Weights of a small GPT-style language model, trained from scratch on English Wikipedia: MLP 320 SwiGLU, RMSNorm before each block.
Each number is 200 + 20 x the weight over its row's rms, rounded and kept within 0 to 999. Layers, rows and columns count from 0. The size before them is the row's rms in percent of the matrix's.

# layer 7 attention value, 96x128, rms 0.119, rows 32-50, columns 0-127
090,216,192,165,192,143,203,176,195,187,212,178,178,212,219,184,196,187,194,203,208,197,173,191,187,194,190,208,201,199,213,204,213,173,213,227,227,175,192,197,177,201,194,170,209,192,192,192,217,197,209,187,195,174,186,215,178,198,244,201,207,218,206,211,159,185,192,210,182,205,174,135,213,219,166,201,180,230,182,201,206,227,192,212,211,178,196,200,162,238,196,213,195,228,173,232,202,174,219,200,175,198,190,198,187,248,229,199,186,187,174,246,221,195,205,182,201,187,248,193,205,197,171,217,219,201,206,165,204
115,194,217,178,213,171,200,164,198,206,216,206,187,169,232,201,205,195,163,223,219,256,192,173,195,201,205,199,187,189,215,210,207,176,207,210,229,162,210,229,186,192,194,173,193,197,183,159,230,196,197,209,213,151,212,193,184,214,240,190,213,214,221,210,196,182,198,220,207,183,219,190,198,223,186,192,176,178,198,197,201,231,179,193,212,184,197,244,180,240,191,192,216,217,233,246,202,212,210,201,182,176,177,185,216,234,220,213,192,188,184,254,229,209,208,195,189,212,199,174,227,193,167,212,204,190,185,210,211
075,163,183,239,253,187,184,188,216,214,179,199,171,222,193,210,167,228,183,188,226,205,182,192,174,201,199,217,209,202,157,246,210,189,216,179,213,188,229,220,178,200,187,205,198,189,192,217,193,208,210,171,229,205,184,218,199,196,205,190,171,220,196,226,189,181,181,179,197,179,233,174,194,211,202,189,189,201,216,186,222,196,202,224,195,178,196,232,180,199,193,187,220,208,224,211,179,203,204,200,234,243,202,236,177,188,202,189,167,205,221,208,238,214,228,208,159,243,192,194,205,209,219,171,164,183,220,206,184
090,193,161,199,184,157,207,180,240,204,211,183,224,207,199,185,210,198,176,211,225,240,207,187,205,226,214,187,206,193,206,197,211,200,229,203,205,238,192,200,206,169,190,160,199,167,199,177,227,213,181,235,259,177,243,173,210,201,186,214,217,195,201,192,202,211,193,220,192,185,208,225,191,173,179,184,216,192,204,198,212,197,206,200,208,195,178,241,253,195,168,197,224,216,243,182,193,211,226,208,176,204,184,206,196,210,199,210,231,208,218,147,180,171,205,216,185,205,195,204,188,207,175,226,196,190,214,223,196
098,224,217,188,210,196,214,204,230,192,173,216,204,178,200,185,229,159,194,169,206,214,179,199,160,169,202,174,237,203,228,224,199,193,229,214,215,214,213,196,200,221,200,230,189,198,221,219,183,202,193,211,224,181,187,201,198,200,192,174,200,184,182,194,202,230,166,210,200,219,177,186,157,201,177,192,153,189,181,205,211,225,151,210,197,207,217,210,249,228,173,219,182,209,201,212,197,160,178,191,206,200,235,199,202,182,205,208,170,159,210,223,197,198,191,201,204,176,209,205,171,182,212,167,189,178,222,235,175
089,184,195,190,217,211,210,231,203,217,171,194,209,192,209,180,201,208,214,179,219,182,226,211,153,182,216,206,214,200,185,223,178,187,220,238,179,207,209,174,192,216,209,217,231,172,196,210,176,211,190,199,222,221,184,200,194,188,170,211,168,171,179,166,199,179,187,172,208,197,197,227,198,193,195,185,206,207,196,179,218,174,160,236,181,192,214,214,236,182,195,207,180,158,181,180,179,202,208,230,236,218,207,207,197,165,190,203,200,174,261,209,209,218,227,228,199,203,203,225,183,195,215,166,201,204,219,154,177
098,213,192,220,204,191,199,198,182,172,179,193,230,188,204,206,207,181,213,194,189,222,213,194,203,222,203,145,226,224,210,224,209,203,202,207,208,198,222,187,186,212,223,186,216,208,254,198,194,177,203,201,172,196,204,233,210,193,217,184,189,168,229,193,167,228,185,225,197,197,192,200,206,207,182,199,167,206,226,214,233,218,179,153,199,167,200,209,228,184,185,226,176,227,215,200,182,187,202,181,201,171,204,209,182,168,213,191,194,199,224,180,200,244,202,250,189,164,220,203,244,253,215,195,207,207,201,174,221
078,201,231,224,205,201,183,189,180,218,183,171,231,194,207,244,205,167,208,210,190,200,199,201,193,201,188,146,204,219,242,207,209,234,190,191,222,176,204,166,203,220,208,207,184,214,192,213,227,193,179,214,215,173,186,246,209,192,209,165,183,187,208,196,188,196,192,204,200,185,190,162,201,205,216,215,159,192,194,230,211,225,221,183,194,216,184,226,193,187,177,194,167,210,181,212,163,173,209,191,206,175,217,200,203,199,204,188,209,171,204,179,215,209,190,233,173,155,231,194,201,193,160,168,186,206,187,194,251
108,189,163,212,181,231,191,206,166,178,217,168,195,215,181,211,178,181,220,218,201,170,241,206,239,203,189,203,193,207,182,224,194,209,192,173,181,203,208,178,181,198,217,208,229,205,205,186,193,190,216,172,219,228,212,200,208,201,172,214,160,169,205,179,185,194,216,162,195,184,195,222,218,182,211,222,236,213,206,191,212,163,231,181,169,200,179,143,175,161,215,206,193,184,195,178,224,197,185,202,186,199,191,209,178,184,207,182,200,191,233,160,208,215,230,206,201,183,194,216,212,232,218,194,214,215,225,157,198
101,215,184,183,169,172,208,184,191,199,222,185,187,177,216,205,191,194,198,205,206,180,222,188,214,223,192,204,194,178,183,215,207,195,197,189,183,203,163,186,199,177,221,210,165,175,198,178,227,202,216,205,188,157,219,211,261,187,175,211,176,178,197,205,183,183,236,196,231,198,186,239,200,186,196,228,226,209,225,184,249,221,220,204,205,185,159,195,156,161,185,204,171,171,222,224,217,196,217,216,197,202,203,229,226,214,189,194,203,215,235,172,198,208,220,183,201,212,185,207,222,234,182,235,190,222,198,189,210
098,199,188,190,179,198,216,201,224,200,225,177,199,213,212,173,209,231,194,185,176,171,205,219,207,189,190,210,199,182,198,158,188,179,207,247,148,204,163,210,203,201,196,194,212,198,205,166,194,214,187,222,178,201,217,197,210,194,205,216,184,199,206,180,197,199,214,229,201,222,196,240,211,214,175,195,195,240,196,203,233,204,178,215,226,207,218,230,238,187,204,224,209,187,165,187,173,209,242,183,212,197,195,200,190,171,179,211,228,276,207,185,192,207,190,203,193,210,212,242,202,219,251,203,225,204,190,196,187
082,196,173,208,200,200,202,230,240,193,205,202,181,232,222,191,165,236,209,209,180,220,199,197,213,218,210,216,180,213,178,190,196,172,200,242,172,202,214,225,188,174,215,166,194,208,238,196,186,209,200,189,213,221,206,201,211,203,185,186,197,194,193,178,205,225,191,197,196,198,185,196,201,227,153,176,212,220,213,181,195,191,169,210,220,220,200,196,231,172,236,228,217,219,181,184,171,216,198,203,244,220,175,207,182,223,217,186,205,248,201,161,191,173,224,200,184,202,191,216,219,230,216,214,204,189,212,152,155
093,190,194,225,158,188,210,174,226,203,205,199,202,203,221,230,183,197,177,183,201,256,206,204,198,188,207,196,207,204,178,211,217,187,212,246,222,204,179,229,212,197,216,222,179,195,238,209,226,204,190,192,219,236,217,174,193,221,197,170,196,209,250,234,213,227,204,214,198,181,203,193,186,190,207,170,220,175,202,212,200,203,199,191,210,238,210,186,238,208,186,202,244,210,237,209,182,209,216,199,229,197,194,190,217,175,195,197,209,208,224,187,214,170,200,187,181,215,161,219,242,195,219,193,183,177,181,228,153
093,198,230,181,252,219,204,239,217,221,206,204,200,190,189,185,196,204,206,200,200,185,172,194,173,184,210,238,219,206,211,203,194,195,206,229,215,188,215,191,186,192,214,212,192,209,178,218,156,219,169,176,231,216,184,206,170,186,203,158,209,200,189,176,224,200,158,181,192,222,189,151,185,201,199,187,184,168,198,189,194,215,177,244,180,227,208,219,180,212,189,208,198,211,218,206,181,195,200,199,236,213,215,199,229,233,192,216,146,158,197,215,198,194,199,189,199,209,199,214,165,165,185,186,177,190,223,216,171
115,156,194,240,193,250,206,208,188,233,217,194,181,222,193,202,190,183,186,212,204,194,240,198,233,172,196,205,207,190,206,181,182,218,207,178,189,219,220,183,189,213,216,196,219,184,197,192,168,202,210,180,232,239,188,186,169,211,193,188,155,205,203,183,200,190,213,180,182,184,219,193,218,199,236,206,213,190,167,209,216,165,230,196,175,211,224,157,201,192,215,184,214,177,232,182,197,229,193,166,199,186,205,180,205,176,190,185,220,173,233,208,212,217,192,213,216,182,182,230,211,160,231,173,197,223,204,201,172
087,180,147,221,195,179,189,182,247,217,185,191,182,212,183,207,167,215,188,188,218,190,181,243,199,224,199,212,181,187,174,204,226,206,211,214,197,225,186,199,218,183,203,202,188,187,201,216,213,200,164,208,216,237,188,185,202,203,158,213,210,185,194,233,207,183,209,182,209,174,197,165,198,213,207,177,230,194,163,167,207,187,201,202,204,240,210,197,218,190,210,229,215,182,196,166,157,246,207,192,207,221,177,216,213,209,194,192,200,237,218,188,224,171,233,170,202,213,205,205,201,191,184,190,230,175,212,214,161
103,242,237,237,190,207,201,206,172,213,188,216,187,183,202,244,232,171,207,182,211,159,220,193,233,201,201,180,193,177,211,231,174,249,162,185,185,204,186,174,195,194,240,212,162,178,192,193,196,180,187,188,189,194,201,195,203,179,203,173,186,193,207,225,199,164,218,215,215,212,185,192,218,188,210,218,217,184,192,221,212,214,217,211,162,207,193,188,178,168,216,201,201,182,240,193,183,199,213,172,174,183,219,194,220,203,196,206,213,196,210,231,180,202,188,194,219,211,199,218,262,191,180,201,197,225,192,231,215
100,228,207,209,150,217,221,220,205,216,172,215,182,204,223,223,214,192,214,190,175,200,215,199,192,198,209,189,179,209,195,190,210,207,192,245,148,203,186,213,201,190,248,220,174,218,241,198,241,202,173,220,201,238,236,194,199,182,172,162,205,213,222,207,222,191,194,216,205,208,177,173,175,195,175,181,200,179,193,207,222,191,193,215,187,237,200,196,234,167,212,219,189,188,213,203,146,213,208,182,209,176,212,178,198,200,191,202,218,221,234,173,185,172,208,206,201,184,182,216,226,190,217,232,208,210,183,189,193
097,203,185,208,209,197,196,214,257,210,165,239,191,194,211,194,190,186,181,205,228,222,184,220,185,198,209,221,184,200,171,201,190,197,241,205,197,228,192,186,200,164,211,197,186,207,219,253,171,193,178,204,215,218,187,186,209,177,147,203,193,191,175,210,204,165,225,155,209,181,174,185,190,212,184,177,241,199,177,164,215,197,224,246,222,227,207,185,185,188,190,199,233,206,208,197,222,199,182,213,205,237,211,240,205,191,176,214,199,206,198,217,198,187,228,203,202,207,193,169,187,193,198,187,225,195,222,172,196
# layer 7 attention output (transposed), 192x128, rms 0.128, rows 64-81,96-113, columns 0-127
090,192,197,204,232,239,221,224,199,161,195,181,207,196,206,226,179,186,214,200,166,179,216,206,198,215,195,197,198,222,152,198,229,226,218,212,215,204,135,188,217,187,181,194,171,201,219,211,194,210,191,203,208,200,172,229,187,213,184,223,216,210,187,234,217,194,199,190,210,167,184,198,185,168,209,193,166,190,203,181,210,219,214,187,200,203,242,200,164,235,169,181,233,227,228,174,197,214,165,204,215,204,177,193,220,191,181,173,208,219,210,200,217,160,169,186,210,196,186,199,183,192,240,188,216,181,199,189,181
114,189,184,205,203,245,228,225,187,163,187,191,226,173,185,240,187,188,218,183,170,166,212,206,213,224,172,200,211,216,170,224,247,221,215,193,213,199,166,178,209,187,173,207,194,182,228,205,194,204,198,198,202,203,158,234,217,202,194,213,217,192,208,223,218,185,226,207,174,179,178,174,210,181,190,191,173,195,197,183,196,207,209,197,179,194,236,187,170,224,166,182,223,233,191,177,194,226,182,187,198,217,181,187,221,210,168,187,197,213,190,165,215,166,182,190,203,197,201,191,158,198,241,198,222,186,209,195,178
076,216,211,190,209,173,206,188,192,217,175,152,220,233,202,201,193,199,206,226,159,183,177,204,200,199,196,217,221,212,205,184,159,205,208,194,206,173,172,202,204,171,222,187,212,189,206,192,176,217,223,210,178,233,187,189,163,187,202,187,179,193,210,193,216,219,205,187,193,164,181,177,206,210,223,204,214,193,177,176,180,179,214,245,213,169,198,194,178,219,229,190,152,228,185,203,219,202,207,194,182,190,198,208,214,174,172,249,160,175,197,173,180,189,181,204,219,191,175,222,153,191,180,199,199,213,183,185,162
090,223,195,170,206,232,225,177,177,184,198,199,226,182,193,169,197,200,227,192,164,195,175,187,194,195,199,194,237,219,211,229,204,204,213,204,178,177,235,214,169,226,206,220,195,232,223,189,224,154,194,170,213,196,194,225,209,203,180,203,180,160,212,225,225,195,218,183,183,201,180,173,217,227,187,182,200,238,193,214,205,173,231,174,184,164,192,199,190,202,194,190,178,187,198,216,173,221,189,215,217,181,192,163,216,182,197,225,176,207,167,232,173,204,224,193,183,188,203,234,234,203,204,198,234,216,226,207,206
098,187,208,198,187,192,211,211,190,217,180,199,190,226,205,157,156,182,208,207,217,203,225,166,190,200,155,229,181,221,195,222,218,184,198,188,243,190,207,189,198,191,181,184,206,159,208,260,197,200,202,159,192,205,210,188,211,206,189,202,224,179,199,198,158,209,215,222,240,217,176,182,206,193,182,191,233,210,194,203,194,220,204,178,202,209,209,216,189,201,204,199,196,194,215,160,213,209,167,195,160,197,194,220,184,169,164,147,202,220,212,204,179,189,177,212,188,203,212,186,215,225,192,159,180,226,185,176,194
095,226,218,186,173,145,186,199,214,233,175,179,227,249,193,163,233,193,187,221,206,200,191,215,185,197,199,210,209,209,217,182,170,196,190,181,205,212,252,190,183,196,217,222,219,203,178,236,219,197,225,204,169,238,203,188,191,206,212,204,193,227,200,208,184,212,208,209,201,194,236,181,219,211,185,212,232,204,177,221,212,186,193,185,229,200,200,196,197,192,236,179,175,181,213,216,217,173,212,208,191,216,218,174,217,193,190,226,178,191,173,219,171,215,210,197,208,198,180,226,193,189,152,213,150,188,170,198,204
098,205,204,212,211,219,192,191,217,185,171,205,188,218,236,221,150,168,193,170,180,185,205,200,190,197,199,211,193,233,186,239,222,237,221,191,227,213,206,210,232,235,211,194,220,122,203,186,203,214,212,205,203,177,163,213,212,209,195,209,220,171,184,209,197,188,222,179,211,211,186,205,160,183,182,203,207,227,171,177,189,227,213,164,206,219,224,180,203,155,181,181,185,236,189,215,214,215,212,198,178,174,212,202,208,183,201,197,207,209,227,200,192,205,200,180,166,209,181,210,202,221,172,193,223,184,208,205,202
087,186,201,215,244,214,204,201,191,203,183,219,194,190,202,239,166,178,194,187,203,201,232,199,193,223,167,207,180,204,164,249,239,209,198,200,233,227,189,187,204,206,174,199,234,144,232,193,208,208,206,180,186,178,176,210,212,212,207,194,221,173,200,206,170,187,225,207,200,209,186,221,166,178,186,215,198,193,197,159,192,240,191,172,199,239,223,183,190,208,192,178,214,230,172,178,235,211,195,183,175,190,219,208,200,196,209,173,224,206,245,201,215,200,170,191,203,193,203,198,201,228,202,194,205,171,204,200,174
116,230,199,197,207,152,185,202,222,224,213,195,202,236,197,197,229,212,176,197,211,198,172,242,205,188,217,182,213,185,233,186,157,198,178,209,172,219,233,230,218,212,240,192,202,221,179,177,192,211,210,236,187,203,213,180,194,208,231,185,188,207,198,196,224,207,183,187,209,194,245,222,191,203,215,199,206,203,194,204,191,181,200,209,244,197,175,190,224,165,219,214,193,195,197,250,216,174,247,223,213,182,202,169,200,207,215,244,209,182,212,219,178,215,220,191,198,200,184,230,215,196,198,238,195,193,197,213,224
109,223,220,188,221,205,221,190,201,188,191,182,212,237,186,204,224,215,224,213,197,200,161,208,223,229,241,182,205,183,214,203,187,224,219,220,177,210,226,213,214,221,204,225,218,224,227,155,193,174,215,232,200,196,238,231,212,198,225,210,177,197,211,189,233,227,197,180,197,206,212,207,188,217,220,186,174,202,210,202,183,174,196,199,214,182,198,154,224,189,171,221,181,209,198,235,205,180,202,214,214,201,196,169,199,232,225,193,210,185,195,222,185,192,240,163,204,163,186,204,235,207,235,208,186,182,212,242,206
087,197,205,198,200,227,168,165,214,183,201,194,221,173,235,187,230,193,206,206,183,209,180,184,196,236,249,199,220,219,204,152,212,227,205,191,174,208,239,203,165,228,205,231,182,224,207,209,215,172,210,213,228,211,170,216,201,206,183,202,192,213,199,188,221,226,192,189,171,190,182,220,177,173,213,201,173,214,194,241,214,204,218,202,217,177,190,184,214,181,216,228,183,217,217,203,184,217,205,199,225,195,202,193,236,201,231,198,185,193,150,245,181,218,218,186,203,191,198,182,229,191,166,198,212,197,230,187,225
085,218,207,186,206,202,187,164,191,202,195,180,226,191,200,193,195,217,200,221,164,186,166,182,184,171,257,211,226,230,214,151,184,238,208,202,173,196,195,213,200,189,221,204,205,221,158,183,211,199,198,228,204,218,189,201,165,188,190,214,174,207,174,201,208,218,185,175,184,205,247,199,187,221,196,231,192,215,180,226,182,189,206,188,194,150,188,213,206,186,210,192,192,182,222,212,188,193,222,212,195,190,218,189,224,163,200,243,164,184,187,211,187,215,214,210,178,221,200,227,194,181,151,189,224,229,201,210,208
095,198,190,180,200,214,207,158,214,200,191,202,218,185,207,156,196,242,221,205,179,164,184,193,216,204,149,203,210,193,227,209,184,208,211,186,182,186,218,203,159,184,217,231,198,208,194,184,224,175,190,184,226,213,188,200,220,188,190,190,196,174,186,181,212,241,185,204,175,233,194,165,162,211,179,196,203,236,194,193,192,197,195,206,204,159,188,224,206,193,211,190,208,176,197,187,206,209,228,213,185,206,209,186,187,202,205,208,188,182,168,200,167,197,195,211,186,187,235,184,184,221,174,193,228,272,243,194,213
095,185,212,199,200,176,189,189,200,215,190,196,194,237,184,176,174,198,193,216,202,199,227,191,183,193,171,219,186,207,185,187,200,185,177,190,233,189,183,178,198,148,180,185,217,212,210,238,197,221,187,176,174,227,194,193,190,203,190,203,222,223,210,196,176,203,226,208,216,203,195,175,231,205,190,222,216,165,191,194,197,205,205,218,185,205,207,221,167,232,221,170,213,168,182,151,248,211,168,198,163,226,196,211,185,162,183,170,184,213,202,196,207,190,167,238,202,224,215,201,176,203,200,159,173,213,170,177,189
115,216,176,208,194,122,170,194,207,217,204,195,194,203,204,188,244,239,184,188,208,191,192,221,196,198,171,189,198,187,233,184,167,192,167,184,190,230,251,201,180,189,237,208,199,226,202,206,205,216,220,202,185,207,190,160,211,227,227,164,203,203,227,193,190,211,187,219,201,195,224,198,198,191,226,203,210,212,201,196,207,197,205,230,207,211,169,223,210,180,221,194,186,183,198,220,232,195,236,217,211,190,200,160,194,195,200,252,189,184,181,214,176,215,187,220,215,197,235,196,208,198,179,226,196,213,202,172,222
097,233,222,171,188,175,188,179,179,208,212,201,223,211,185,177,198,228,207,234,184,196,184,191,209,175,217,213,217,192,239,169,169,180,205,188,173,196,233,206,171,194,226,212,200,227,188,193,209,191,202,191,203,204,212,181,195,217,188,171,172,193,177,208,206,231,168,199,190,200,224,173,195,225,197,225,192,230,203,229,196,152,216,208,214,153,157,211,225,195,228,189,196,160,221,200,194,178,200,206,204,194,210,165,221,173,210,235,176,176,160,200,189,202,202,205,188,201,214,232,226,191,170,212,200,223,202,200,231
092,224,215,200,228,192,174,167,185,190,203,198,188,213,200,213,208,239,222,203,205,203,180,209,191,200,192,183,165,164,243,201,214,211,196,191,209,215,245,191,203,215,198,233,207,212,227,168,182,169,205,202,207,187,217,214,256,199,225,172,208,188,208,174,191,241,182,213,214,220,177,216,178,197,210,224,179,207,218,172,198,207,208,179,194,231,161,196,212,206,147,212,194,192,214,216,224,182,199,205,205,211,198,176,165,222,220,164,224,204,193,193,184,215,203,193,201,175,233,198,235,228,223,194,159,195,197,184,212
101,198,214,188,224,224,182,125,196,198,185,213,205,207,214,161,218,215,226,208,184,171,197,201,205,192,182,220,200,179,231,193,197,229,197,198,205,215,231,187,179,201,197,242,221,206,181,185,215,169,183,196,217,213,185,195,222,193,183,193,193,195,162,173,203,242,208,206,207,258,209,215,181,214,181,235,219,218,200,214,186,209,192,164,181,177,184,203,226,198,197,194,205,165,214,179,217,199,223,220,205,213,220,180,187,175,212,182,206,194,182,199,180,208,205,214,169,222,221,206,216,229,151,170,192,225,222,197,204
104,196,228,186,183,205,199,205,215,213,211,213,213,189,197,195,237,194,174,185,198,206,195,200,207,217,166,203,214,178,228,206,169,189,197,207,181,206,249,218,192,239,227,205,209,202,189,193,207,173,208,202,210,214,220,187,209,183,218,175,196,187,210,178,210,214,188,207,220,203,251,214,177,228,197,184,217,234,209,202,180,160,174,194,195,168,154,212,236,169,212,222,210,177,199,235,181,160,216,219,185,226,203,188,170,178,221,207,214,175,201,199,163,218,211,193,217,192,170,226,213,220,165,193,218,197,203,214,251
111,206,246,184,172,197,215,205,212,234,213,192,220,210,183,180,232,216,179,208,215,178,203,203,192,212,163,211,244,162,223,200,170,182,211,216,189,184,215,209,165,226,222,228,229,203,177,230,237,194,205,231,193,231,256,202,180,174,207,172,184,204,200,184,198,213,199,230,202,219,215,191,193,203,208,183,197,226,194,204,190,172,177,228,202,181,174,209,211,197,224,214,203,174,174,218,186,166,220,224,188,225,192,179,188,186,219,198,199,180,190,195,208,190,204,200,225,198,179,212,213,240,171,189,218,198,240,183,208
079,177,171,176,214,216,199,210,201,190,191,220,189,213,191,190,159,190,206,168,224,239,227,215,179,205,202,178,187,204,185,186,212,186,197,211,242,232,203,189,199,189,202,229,211,147,191,191,211,186,202,211,182,185,210,170,243,217,214,204,190,167,216,172,168,187,242,226,203,174,192,197,195,220,176,221,182,224,192,191,199,177,162,174,203,233,204,186,222,182,172,202,207,193,196,189,196,201,225,185,198,205,231,189,223,225,193,195,252,194,185,181,223,204,202,203,237,197,217,148,196,204,198,242,197,200,181,200,203
083,213,188,230,198,155,232,232,203,238,205,193,181,176,177,150,234,179,198,212,216,183,213,202,176,210,189,169,186,192,208,234,180,188,194,200,209,201,195,182,164,184,198,201,242,221,184,227,211,207,231,194,165,209,223,196,214,199,240,172,232,226,220,208,180,167,240,218,188,194,174,207,212,198,221,209,206,197,171,219,211,220,162,182,180,222,221,184,193,216,182,213,166,179,216,231,219,215,212,194,179,206,212,198,192,196,187,199,190,201,234,194,224,225,203,208,227,227,202,195,201,206,190,205,188,210,190,188,236
096,197,189,190,217,188,203,206,225,218,189,251,207,203,179,233,201,200,205,171,182,190,194,202,183,180,170,181,195,194,196,219,174,228,197,219,207,225,211,198,205,212,201,202,165,166,209,185,215,182,202,208,183,178,213,200,225,186,234,224,216,174,220,217,197,222,232,171,191,171,212,197,193,239,186,174,199,256,200,186,188,207,208,189,208,163,191,198,186,169,189,240,194,198,224,215,204,196,257,195,204,205,189,190,205,214,196,193,222,193,202,204,160,203,222,163,217,167,192,225,227,220,193,235,220,215,226,233,174
094,195,154,194,229,190,189,216,190,180,207,236,183,220,183,227,171,184,204,181,195,208,236,181,204,197,228,185,169,227,184,214,204,221,182,180,226,229,196,179,211,180,198,184,182,181,202,171,182,195,187,184,208,161,193,179,229,225,219,206,201,200,215,226,176,201,204,168,203,172,218,198,220,202,177,224,199,218,196,164,207,212,197,174,190,232,206,173,164,198,204,180,185,230,221,195,232,233,206,167,214,199,216,199,203,229,181,185,214,223,217,188,176,191,207,204,162,161,209,181,198,193,220,225,200,193,153,225,177
104,199,201,210,212,218,185,201,230,192,222,195,209,228,199,228,225,192,203,206,169,208,172,229,177,168,211,230,206,167,189,229,168,236,202,195,192,195,182,210,190,226,200,204,169,206,207,180,203,172,188,238,207,225,201,221,202,180,208,213,172,205,170,205,235,200,211,185,185,189,187,224,199,223,221,166,178,233,190,180,197,165,219,230,204,155,205,201,183,208,203,213,201,199,196,249,233,197,237,214,167,218,189,209,176,214,224,197,174,197,163,203,189,197,208,160,188,179,171,215,184,221,172,206,220,191,224,209,213
086,228,192,209,218,220,206,182,199,195,208,232,225,247,199,206,198,222,211,201,181,219,192,225,179,163,176,243,209,183,184,214,173,203,215,210,181,184,195,210,215,226,215,213,205,215,226,210,240,163,174,215,203,256,198,220,177,174,191,207,176,190,208,210,220,203,198,188,217,207,216,200,184,219,194,152,216,220,207,194,211,193,232,192,185,138,186,198,210,205,223,236,205,200,198,217,202,167,210,240,190,246,208,187,181,189,221,199,200,205,196,184,207,194,203,194,208,212,197,227,234,218,170,218,214,215,228,195,202
099,175,199,214,227,229,202,229,175,178,193,171,203,218,220,202,171,193,215,204,183,226,218,193,221,219,243,225,193,223,172,220,226,193,192,186,211,200,181,205,211,177,171,183,199,220,220,191,154,200,174,160,222,220,175,222,225,213,183,222,184,203,183,214,219,175,195,179,208,188,172,216,209,188,194,228,199,171,211,188,199,215,204,188,183,221,211,203,186,233,169,173,194,212,209,179,209,225,155,195,217,186,213,246,229,198,181,206,177,214,205,185,222,213,163,197,163,194,192,191,168,191,234,177,196,189,171,199,197
090,194,223,236,198,221,231,218,182,220,185,198,194,212,227,182,211,207,192,196,191,193,194,204,159,200,174,210,203,198,244,231,188,197,156,177,211,190,216,197,202,195,193,210,225,184,196,212,182,199,195,176,193,220,192,193,212,213,176,192,216,208,186,193,195,176,210,218,202,166,190,194,232,171,209,210,226,160,189,192,217,235,181,230,178,222,225,212,199,236,222,187,191,244,218,192,229,212,159,215,205,195,230,256,196,235,177,195,207,222,223,196,195,222,182,207,205,230,191,201,170,188,201,162,168,182,188,203,229
106,204,179,242,180,185,177,210,200,177,226,195,178,191,180,230,227,184,195,194,203,177,219,177,182,219,243,191,161,215,205,210,193,192,170,182,186,194,225,178,198,194,190,170,199,182,180,191,162,186,203,213,223,191,172,166,178,199,180,183,232,226,202,200,194,205,176,189,208,192,215,217,218,162,240,177,192,207,194,210,210,194,213,233,189,226,211,204,185,196,238,186,203,202,211,229,216,222,192,201,188,177,213,200,164,215,200,223,185,204,201,218,140,219,193,206,173,207,185,192,185,180,206,225,190,220,150,184,235
089,178,190,217,196,153,161,221,196,199,220,194,193,204,186,215,219,170,183,206,251,194,214,191,195,228,261,190,188,214,174,200,221,210,188,177,207,221,206,187,177,202,196,174,201,185,176,198,175,216,202,196,199,172,224,185,222,241,226,174,210,227,223,172,179,201,186,205,195,198,242,201,228,190,204,219,178,180,183,205,215,188,175,210,213,247,219,209,194,197,189,218,193,187,212,206,198,217,200,173,188,163,222,189,215,201,191,208,195,208,208,195,183,219,199,208,187,189,208,155,166,171,216,203,184,190,159,214,242
096,214,198,194,229,169,224,246,219,199,169,195,166,204,188,193,203,195,189,220,237,205,192,206,187,206,201,197,202,217,193,198,216,196,220,211,202,201,196,211,179,175,187,192,244,187,195,239,196,232,212,240,151,176,246,209,184,227,220,185,214,199,221,184,167,158,202,193,170,194,182,205,210,180,209,190,176,187,174,197,226,189,170,228,222,226,247,213,203,214,200,229,186,194,213,187,196,203,218,179,191,192,202,192,242,217,187,174,220,175,187,187,210,190,206,184,240,208,197,199,195,186,219,250,196,203,198,199,220
092,202,201,166,212,169,180,205,215,212,198,267,210,219,199,212,169,195,192,166,214,210,225,191,189,192,188,174,215,208,192,199,210,186,208,206,215,239,209,205,204,222,211,212,177,167,214,190,222,208,198,189,174,140,208,182,214,218,219,213,215,195,232,210,173,213,206,178,217,198,234,190,186,231,170,216,193,223,200,212,185,201,198,180,206,201,178,195,196,180,186,209,213,179,182,188,184,185,217,163,210,194,215,168,234,187,221,170,247,191,233,232,196,191,215,209,225,175,219,210,235,211,215,201,208,193,206,239,169
112,172,195,185,221,219,221,205,188,166,182,182,182,204,211,196,147,203,230,182,188,222,244,195,214,206,233,225,203,235,164,196,232,178,220,193,204,191,187,199,214,161,173,208,213,191,216,216,178,209,188,185,206,189,188,230,205,192,174,232,191,171,181,217,197,180,178,167,217,204,150,189,184,171,190,208,192,203,226,195,187,210,209,190,168,215,189,207,188,218,180,163,207,203,191,152,178,221,178,178,213,208,182,219,211,192,189,176,211,206,198,197,237,196,165,178,184,197,206,182,218,218,226,194,214,217,192,188,165
103,193,197,210,198,175,183,241,185,204,183,208,181,193,215,185,178,188,200,193,246,217,212,162,202,214,236,172,179,224,191,188,218,189,202,186,216,220,226,203,204,181,193,194,221,190,189,222,196,224,217,186,177,189,207,192,218,250,208,185,215,190,223,184,177,178,216,221,193,168,210,201,205,181,180,236,197,188,183,222,206,188,168,169,209,226,212,197,228,183,180,205,182,178,217,185,199,201,164,211,199,195,218,205,234,198,195,207,225,194,213,160,193,212,200,204,200,218,233,147,195,162,199,237,166,191,158,217,238
108,209,221,183,217,208,183,198,179,207,203,211,205,218,251,205,160,231,209,203,183,219,205,185,187,159,186,237,232,182,197,185,212,185,228,203,178,168,213,219,205,219,177,238,202,200,200,201,196,224,195,204,177,185,199,236,167,202,148,200,204,198,165,202,195,197,192,156,202,189,176,193,202,140,207,187,209,191,203,221,194,212,209,226,205,196,202,202,179,263,226,199,188,236,184,161,197,215,165,216,226,219,186,213,188,181,210,176,212,207,192,209,207,211,191,192,201,208,192,203,213,207,213,172,199,183,215,196,168
099,201,205,219,241,139,173,222,185,197,220,215,184,222,199,221,215,193,177,214,228,203,205,187,186,182,208,215,191,218,186,212,201,226,203,186,216,178,197,196,202,207,180,185,225,212,176,227,169,223,203,211,200,167,236,199,180,232,211,174,206,232,218,186,186,178,188,180,197,194,225,223,245,152,213,180,206,175,182,213,223,216,189,228,194,232,252,222,190,244,229,235,183,222,215,190,194,228,190,187,219,191,192,195,192,208,196,185,199,202,188,198,176,197,194,208,196,195,187,174,200,174,214,207,195,181,161,211,210